config.toml
num_hidden_layers = 13
rope_fraction = 0.25
qk_norm = false
attn_scale = 0.177
tie_word_embeddings = false
init_std_qkv = 0.0603
beta1 = 0.9
max_grad_norm = 1.0
schedule = "wsd"
batch_tokens = 32768
max_seq_len = 512
train_tokens = 155800000
Each number is 128 + 24 x the weight over its row's rms, rounded and kept within 0 to 255. Layers, rows and columns count from 0. Numbers have three digits each. The size before them is the row's rms in percent of the matrix's.

# layer 10 attention output (transposed), 64x64, rms 0.0673, rows 61-63, columns 0-63
075:092151096096115167091127144092106171143174154158140175139130134117152128137145107112127100118162104101141115100148131137104138128133156138123121137153136111154124124100160134084173104076113108
049:137139137135080096151157141149097159086173146114124130180134119098136126110165134119139101097113092147113160131120125160131153119132119095086174156100113151160092127106127102109127157104121135
057:105154129172118146141093155138075152128129115166111088153168143123138153102113124150109117123122148097109105162123106164150121107130106064083152108085142139153110162113131139134140139121128144
# layer 10 attention value, 64x64, rms 0.0733, rows 62-63, columns 0-63
066:160127134102135163119109150111170153097116107136169119126131152139103091178133154113128114146126139103152127155106134125092123112113161133170150126124086100128178140143110168096122158164119089
068:170088130086106119120117147109128114108108152126145174113114137109182097176153114113134104153094149108148129121116133112095134096085145119149123168158121153141118115169169133093131133101124137
# layer 10 MLP up, 256x64, rms 0.103, rows 0-47, columns 0-63
118:095144144172133120112137115078096133163060102145128152106100102148116111128170135133148133085141135102154128111147122112120085100114113128142094113142094133131125137129140130174106141153174154
100:133150090132125113083144103144131153135117126130119125112163142122098092139085192088149098122102120154127143147117127074157108152155093140137107177113137101105107112141164129127148135145146159
113:122137159154152097142136123113156094174089133129135105139095142145142088181144114113134089116084128150150114144111136105094084154117122121129121138101078125137130168083112108170142120129126141
107:132131110146126096101140156096145153143133133113172165111126115114099081099173140132103092105162156156148147094084133115136144125100130151139142117139104112101136141136156115120149058114150107
090:105151162103115109117173080129109142132123160130101099117112118129138141192092129137163139130117155161150185132126138096160108131133130085118081109152103117153096090109133116112128109135128136
111:133167087127141126140156124086134112100124084152144144134142132126135126150128113123181115146114122121129136123127163171104091143094106138107146166178084149095132154154103108088160127100139097
004:109117159143126139135141129151119137129140183136147124093101148151109129194186145099170097132158135153157117173109201106135138134102134125134114143150113144124141140115153138114128124137109158
096:095143146078149127098154134109124134143120161166120098071125114149111114151095132144121117115111119174114161134136158156081057097132130145087130136131137120146132130148159113127152127157148112
093:105101165140156135149142140077103124114141145153116112119088096094137181141150089150146108082130146145118120158095159141114083154133164136116124125139124136162144121097144152117115104118176107
091:132123120098123127145111111099135109144081151124135119123135076117141155147151110127153148135130117157164124141081131082155073159115130176143117127136145109091074133110130122119160139153169161
086:112126172156155106126145166101131116165136110172124092109089123139114112115117110123119085128122134131118139132102157142122125170090140144149170092157167102112111124096125079150108163163135112
005:109142137135159110109132130122100084173155159137147129080100118149111135152142137123193104127134141180118129157132158111153137147115105141109086145122116149076123139121147128150162127166107162
116:100107128086132103133126114117116106161115148120172144145153094137082092139154112096127129132110180109151093110100161147142116131124112156171088142149132091097157120143125119111126154115180123
112:094181091105135122098121093086092173124158153176137135122115133133105141130113137141164112116117158151109181134087160131108115123118128132106129123153105088133103144164124104098127121131156105
113:064142138143121130090162147126120101148121126090142119130130099125101108183145122108122123115155146151114125136155137156094071147124101183088116110123132130132092144126112154143104147162160111
006:103129116126145115104106104102089096155104116129137090090093097138107109152108123102166092104135145162125138150113117091120109137090101138099059141122105113098098130107129107129108091143118145
096:116157104124132094098118080106058122164153125122114163115085120153095114163117109122134150084129136126116166091108160086142131141151124147168145122105128131101117112136159140146139126131162116
006:131125114103132097120090099092134123076098104086089125100096115093104111109112126102133124106100106133110093122145105105112096118124127090105104134117100114079111110102096130110104098114091104
096:148112118153137128126182087121113141156131133132119095102099133205107163132112124115152117095129119137129163167122076115088113128107119096104145126161114121130130111126146112141104184154111118
118:126098075130143100130124103122140100166110107193157121142124117157158134157134133115144087096170145111175127104086127141104150124129153136119101152137117129133140113101112111091175115135157147
123:107138128133109103125106076135131099130157150157129115112092122128128124110092145126175113149143138124146137161129169128099106130089121197119111149184116133077109110147141124100128100117154161
104:124129112147131109131127103123122128128151125144134132145109065118149128146121141148131114111134168124098173119116165207099105113117092094081130154155106139110126137147178126130173116111154103
103:159090141167141101133143092123116117149093121123116074122108124093130126112142106118180094155173095157113087141114107157138109109110139151143136153143156116090118115150146171149149129146161126
101:092148120122148121139175146080142130074112141130122138110117143146148106182116130190135145144110130134117140176100107125118096135123126159129129140182095104085102102122114099117125135139149103
126:149151116119153119120169134118105138135119132169094116097084091132124106092125147123127114116139140178165143148069120133098154120078137168115173149122090117116148166117144128132139122157136154
102:112119148136135051144165122149122139108108171117129102120138130128102133127120161145130098098097110157149152115114130099099081121119135135122113168179127108127111166116122163161170130160132156
084:123117127105118094096130136138110134171114154118121145111116111140128155161145099106136105132100135119139106108123131113171087153109083181125100142133124119074148083104110124171120157156181117
100:143169110111118121149121132146120128137178131166135075079128140160118134124102103085160137148156116112143116118147168149090121158105087140135102141151121112173084121117165130113138122144145093
108:136110140137112113154131095084121113169119100145159103118108114121066147119158118147169100129147135097147149155118117141099111122116124119139111163111115116125137144128125140089176083166187113
098:136143148154151148141143089139110124186125139132063092121131122161113144104095133110158131103151152140114100085152098131108092130125098139087113132111149148155134086108152137159121120154128165
093:137118111158126078121152123113148106125127148129183107081153151117137104125119118091134087118119141140155137085122179139140108183099168143144097114110093095169135145115121118136131097144128126
118:149126111141141121141153162074094139133168114131163102128098129140099116119127152141117118142139133152126115174123142168116146172129100090102052131132115117138117114124124090136142135085174117
101:113118137117131152110135137137151127141102157174117091105117128117119137127143116122199101148174116130110085109149109128094133149140088179078140135155111142111148112094109155105096146153134154
106:120124150104152120124135127120075119142128160133130110146143110114076094113110135103126119081131126129158158123120138111097117134143099147116142096172145109167126122087123089128167121185150183
119:102150085125109128142150110070143107131122099172162124115110115126146113128170135127131128155146137147170098135108132149137124141092135145131065133134100091091124168132145133086146087140158135
005:164176164155174157133120131127165179136139140136117138139137143152127136142142160126139148155127148183166135155173157119137130130130158140144173181149145146116126150131140168150145135131150144
121:136133125139161136142167108076145149137115122116153118142123122162130145118167130096152075146122144133144162097112139164106122118108163109110096107156056145124115133108146111121122081168133153
108:130148136124144109117140111134120171163089096150179131101152093155119141102111135103128115156122132152152099115068132136111128133106125120138079130105134072105130146131156154088179107115137131
093:115112113131133124116122107097146105162110114093148095092122098157139141139127161132122140141119159139173122090143165089129096142116133190120089099111086162130087146125160112123111105097140151
112:097144119151117131160175148112127152142149117162136089114136098076122139121149143156128096138159141146127111148090137170098097110118085099088117157144137107109138143125104097130120097092155164
098:110144140157114155105151105104156117145134163136114076135127155091116130137109152138125125121128142144142115135110170100085135202121115142064114134129109137072134126142101138165118099120144119
119:087145116113196119111155123094091122132102119129103143101085142094095133116164105105170107117120126155148099153131155173115096121107110153130133125177137136123154108142137133118126093116138160
108:121170089145138128130133130107102096154092109185097134115103138156147112132162190095151124151162137155138105132114147120111088130109126093120152126165116090119135130136120127110136101095141172
006:147148143148174139151144141135138173153134119143164141166144137155150144165157160144168158118163152169140157144177139132146132165144139155144115161157144145146138148146137141162139127157158158
102:137143149134165124169104143138129080115116115153118111111141039124138113132165128102142108118150157103161127051143120126119107144135101155143130124164155130123145106122125113114116140162139147
094:121139081129196113135132114110150129142158174129135102140158119114111148136162107101110105132158098147131120124126100129134128143121128133088102173136066109175117147126126147113115144189129129
004:165117117112167102132140127116161143111136119077113156141103095163137146156134156123162138113115179196136132150165104123144139161149125186131120173120134140105144145132105144153146135138123137
110:094130162152112115111112120145144122147100107166116139128116136160099094152130162121176113138084142135145102154104129131104101091121097185152135166132130114088113125157132104150138128187127147
# layer 10 MLP down (transposed), 256x64, rms 0.0742, rows 0-46, columns 0-63
121:153144093091114186082119123136126141140133123104135142142157150094166120188102144132097143152131138105120130146105113115146113118142137137114153184108102105124097146143153152101145077118129101
100:156120153137113112138096157121145147099140129124136124159140133133139128115159130109119160090127153093126092144167153137068137157105127127150100090174103127127114137172077107126082125121165099
126:109134134134112087140107111110086111113105133129174168074145137155100127088153140111137137135116130086147161134138121167112140133122138079146109137160173126097133160114102130148114152086156153
107:126128128188144152155091176132133147126129101141112167097108165110160141120131142094123153104133102120140138102104158123145137141137149109105133113102132111109124179087080173145111100103120107
095:130117115084159121127121145166096127123124140129140135138132152104182085063112147100116091105111148073081101136120127149127130126138135145110154144123139165126140123171118136159172147152133112
098:148125169168121106126162130131103134177145089125086121132134101117124128131179117136152121129092120164156138100126096112154142124104100115142117121099174090127139118135100154190106123112145096
004:111102109124138107133195116107105132102147117118115128168143148135110097107132130155113082092153165086115151117134116134131100144130148131115146146091146155132083123175155113128095155118138075
091:104157101083133149119130114148090136124129124110144170149090108149172082135151095088117112136142073115149138120140111132124157150129117169162135135113156092127140136130116140131140121116199129
096:126189127131098129119077148147169134123117099078155138124166131128117163136123143139127191141114132098105118101128110105158139142142128170137133141148115138095111100120155117103105129152081098
096:114166109095101112087136134157069150111147128158110134152135147087127128124128128155122106120140147143090151113113142161135116123122096096144117193129147135119134154163146113097072127151166124
094:097145115141143104179102091117120156125159144086161131130162107080098117123118149079131156103126099151135145108135123109132146140191152133128110163132113126127104124139130158098127162093097140
006:128123139112169091156203127119118166128118137134133140129123150136131122104150131145119108107140128112137165113095122141089112195126142117163167132110145148137060097124103133120105116152118103
120:115107148156100152118107195131193141130133129119113109126117172126125117110150139096128160151118136124095085118142106104141124123106179121136112083098110122141142144144161139106073130124154141
095:133101151116090145113109164136151145143108165119123178105121145167194125144129105098069145110151108124110119115182113102142143112113126160149113165111137117107118119088114103134137135122143153
114:138142130097096133139139119111160171088127149156146149143134115115172140117128111103158134132103111119101147149117099128147137143071175164136146068168111140130113115101127079108128129120110166
005:112111150107143095143178115094118102082127138146126129125141152107124102102140138153107132094139128123103115127079113136103124159152102115132139129071121146140040105095124129124099131141129105
110:122074152149106113127109175171150133110121151145124105139151128110152158103119169181133151143118140106125107142117089131140094102146154099087142153145113114119152108142077110114094111139103148
006:142142098118122114098130130144084080150139123156168106136101100157122114087129101134123086134159116111108117135118131155125138155106076123127168083118142127195131104140155124101138141150104103
083:103140135122120138120119148158115119087176155064149110137102137142180093130107133084108166101140133150101113127125136130169115149132148153169115074162146155129108115136139124125146104116126101
103:125086159123142107120117140216132130062143124154102095130118091101095129148143156089135107103072114154135142137143144137129141116153140145117103138122119143105140140132123139146101141163141137
140:160124103157137166159149133125122142151116099108155090103141145087099155148103132119103103126167142135158126151146144115120125115144128094143128135097148098125137165035144098129148130109120118
101:115117152100107123123120136104130128138148163148123173145151137126128089132123117119102170146179091138103107115132078098080144163114171114145102107128132111135123103192138139148109163154116121
104:160124142121082134125164178113147131099129094110169113157154150143148099154127122103099157169087094141149128139141157131076124147132169116126100127127104094159119117134103140125106141121101094
092:121142136143105159134111092168108123187141119126128143111116098137174117082171111101132117140116147124148139115145111115156146124132094134082126100121069126166166140161110135153124130088149110
127:112144115145135121135149116146167153109065145082129177134135149144163095135124100132124150099142097148145121116145149075122110072143116122135140187136101112149127154111143138126128090136103142
089:146166111149149125132097118109092115172116127119116153163152127134142117105134106149065148146119151109114123128144140168164140102156099162091130127138143180124135151107081102108137083110109128
089:105106104064104154104116163128150131158133125138123087149122126073117153092127111136125153091133116149133137126143086124111149142119151087157148151131129150167167126149161165120100144121132093
082:127109167083145162105116105125126154115108120147099164151162147099138155074119141088133139160120115090134151105131115122131128124149158130091149115167160111129125154109129075155135114112174104
112:172071155123117176104098088135153103133138139112123128137133152142190092150120135142143106154145106124152107114114117116117137124108096166125126102149118092145101111158157165165121107134143100
098:095119109112114128123145239128144139134149152115135129123143111111093120102169123101120142130125131124117160143154130104125143142105134120127155108168126113103166132135116097144115142117068098
071:159098155123133111103154120082119180141148173176107170098169111120103105136128129114100130147108122154087155121150123128120101132157176124142118145138111129118133141120090120095119160106111095
106:112112146152130152126106129118130145163082077084150121123099143131130148131107147166121124118164104095115149148132120113173150109131144137104178162109110124124141166098149115131145116167101070
098:159112144145126131106138141166141147095151101093134144151125156148129131104184120109103121097096120122116135175104135137160063134145148087169126130114143111128119140114116062156130127136144104
091:128130122164135153106118149155124146140100133106113134154147122134128072151165110077078187103100151102098100132128119116115102107110110123101158105125141182153162145142145131137128108140160141
117:113161145118171113104084119172146152139122133113091097137153149151150153105127128114150115151149155132110159085113144112124106106108121149125147125116107150158096154130165142122072130151101070
004:138148103112133119115114115148125072138121137145163118134129132164168118138136094143137112132170138104105104133145133161103185172134107157079148099114149131172150121150138140105128180104125093
129:130130136146144097102098109134174148131196099167101144087081137128091128105148118127173156125070151110142128135161158122146104128120104094142140148142144127126134138160108132097112110127126118
083:150155096134138110151129119133154144126124099141148162076126133109134085139100119088088138129177132123144105117149108164091168091142111164141086127115112135147115116135138119130129177098164165
110:143123141144086097129137116101121128145136162180096156111136123131163091145139106152085153131153117138063154070117133141109100146118127116128144168158134128136147102145148160094129111143095117
106:093147113124125127099132141089140109065130158159125129098118122165115133141128158150160098099141122146115121135097136095124118139138125146125147138111135127115200121138146190111160094129079118
116:129130102125104150140123107107135149099118142150161167129148137120154109143143121186105132145168115118115112100157146116126085088157129138154137106157128073182112132096154104162132109101094112
135:153133110087145062120163114121107128145128127112132163107165131150110109117125098107156143151121086143077118145128141137143143157151132128068121173108129120103126117148165150125124155141082151
100:096108155136119135117114114117125142162103136155137093150119152132089170108136089183126102119139081121173138172139114138131166108102124185093110111111144138142143119111109137111134116176110115
004:112122139114129141135139155116111070109169135182134104096129128121115126084159149153107152150144157134085093174089118107101132129122069145107158119121106124150111115118137137117131166158115109
091:146121115112105117155142158126109149129165159097134151119130177124106091112130115148103117118081119140095158151126100133162161108079180078146111118095159113138114142168138107133114147112146117
083:145157134104103136124140144124134092113110114144105161127091180149133167080118111083130149154096090111083161141157133138136148130102082123149172146144178134106137124142133121110131099119148122
005:158139089131133129123149136146143058155116139184131088103127150129141143121129107135117112128148091126131119152107128138105111146076099098134157089116147103176111096139138109118156152171108136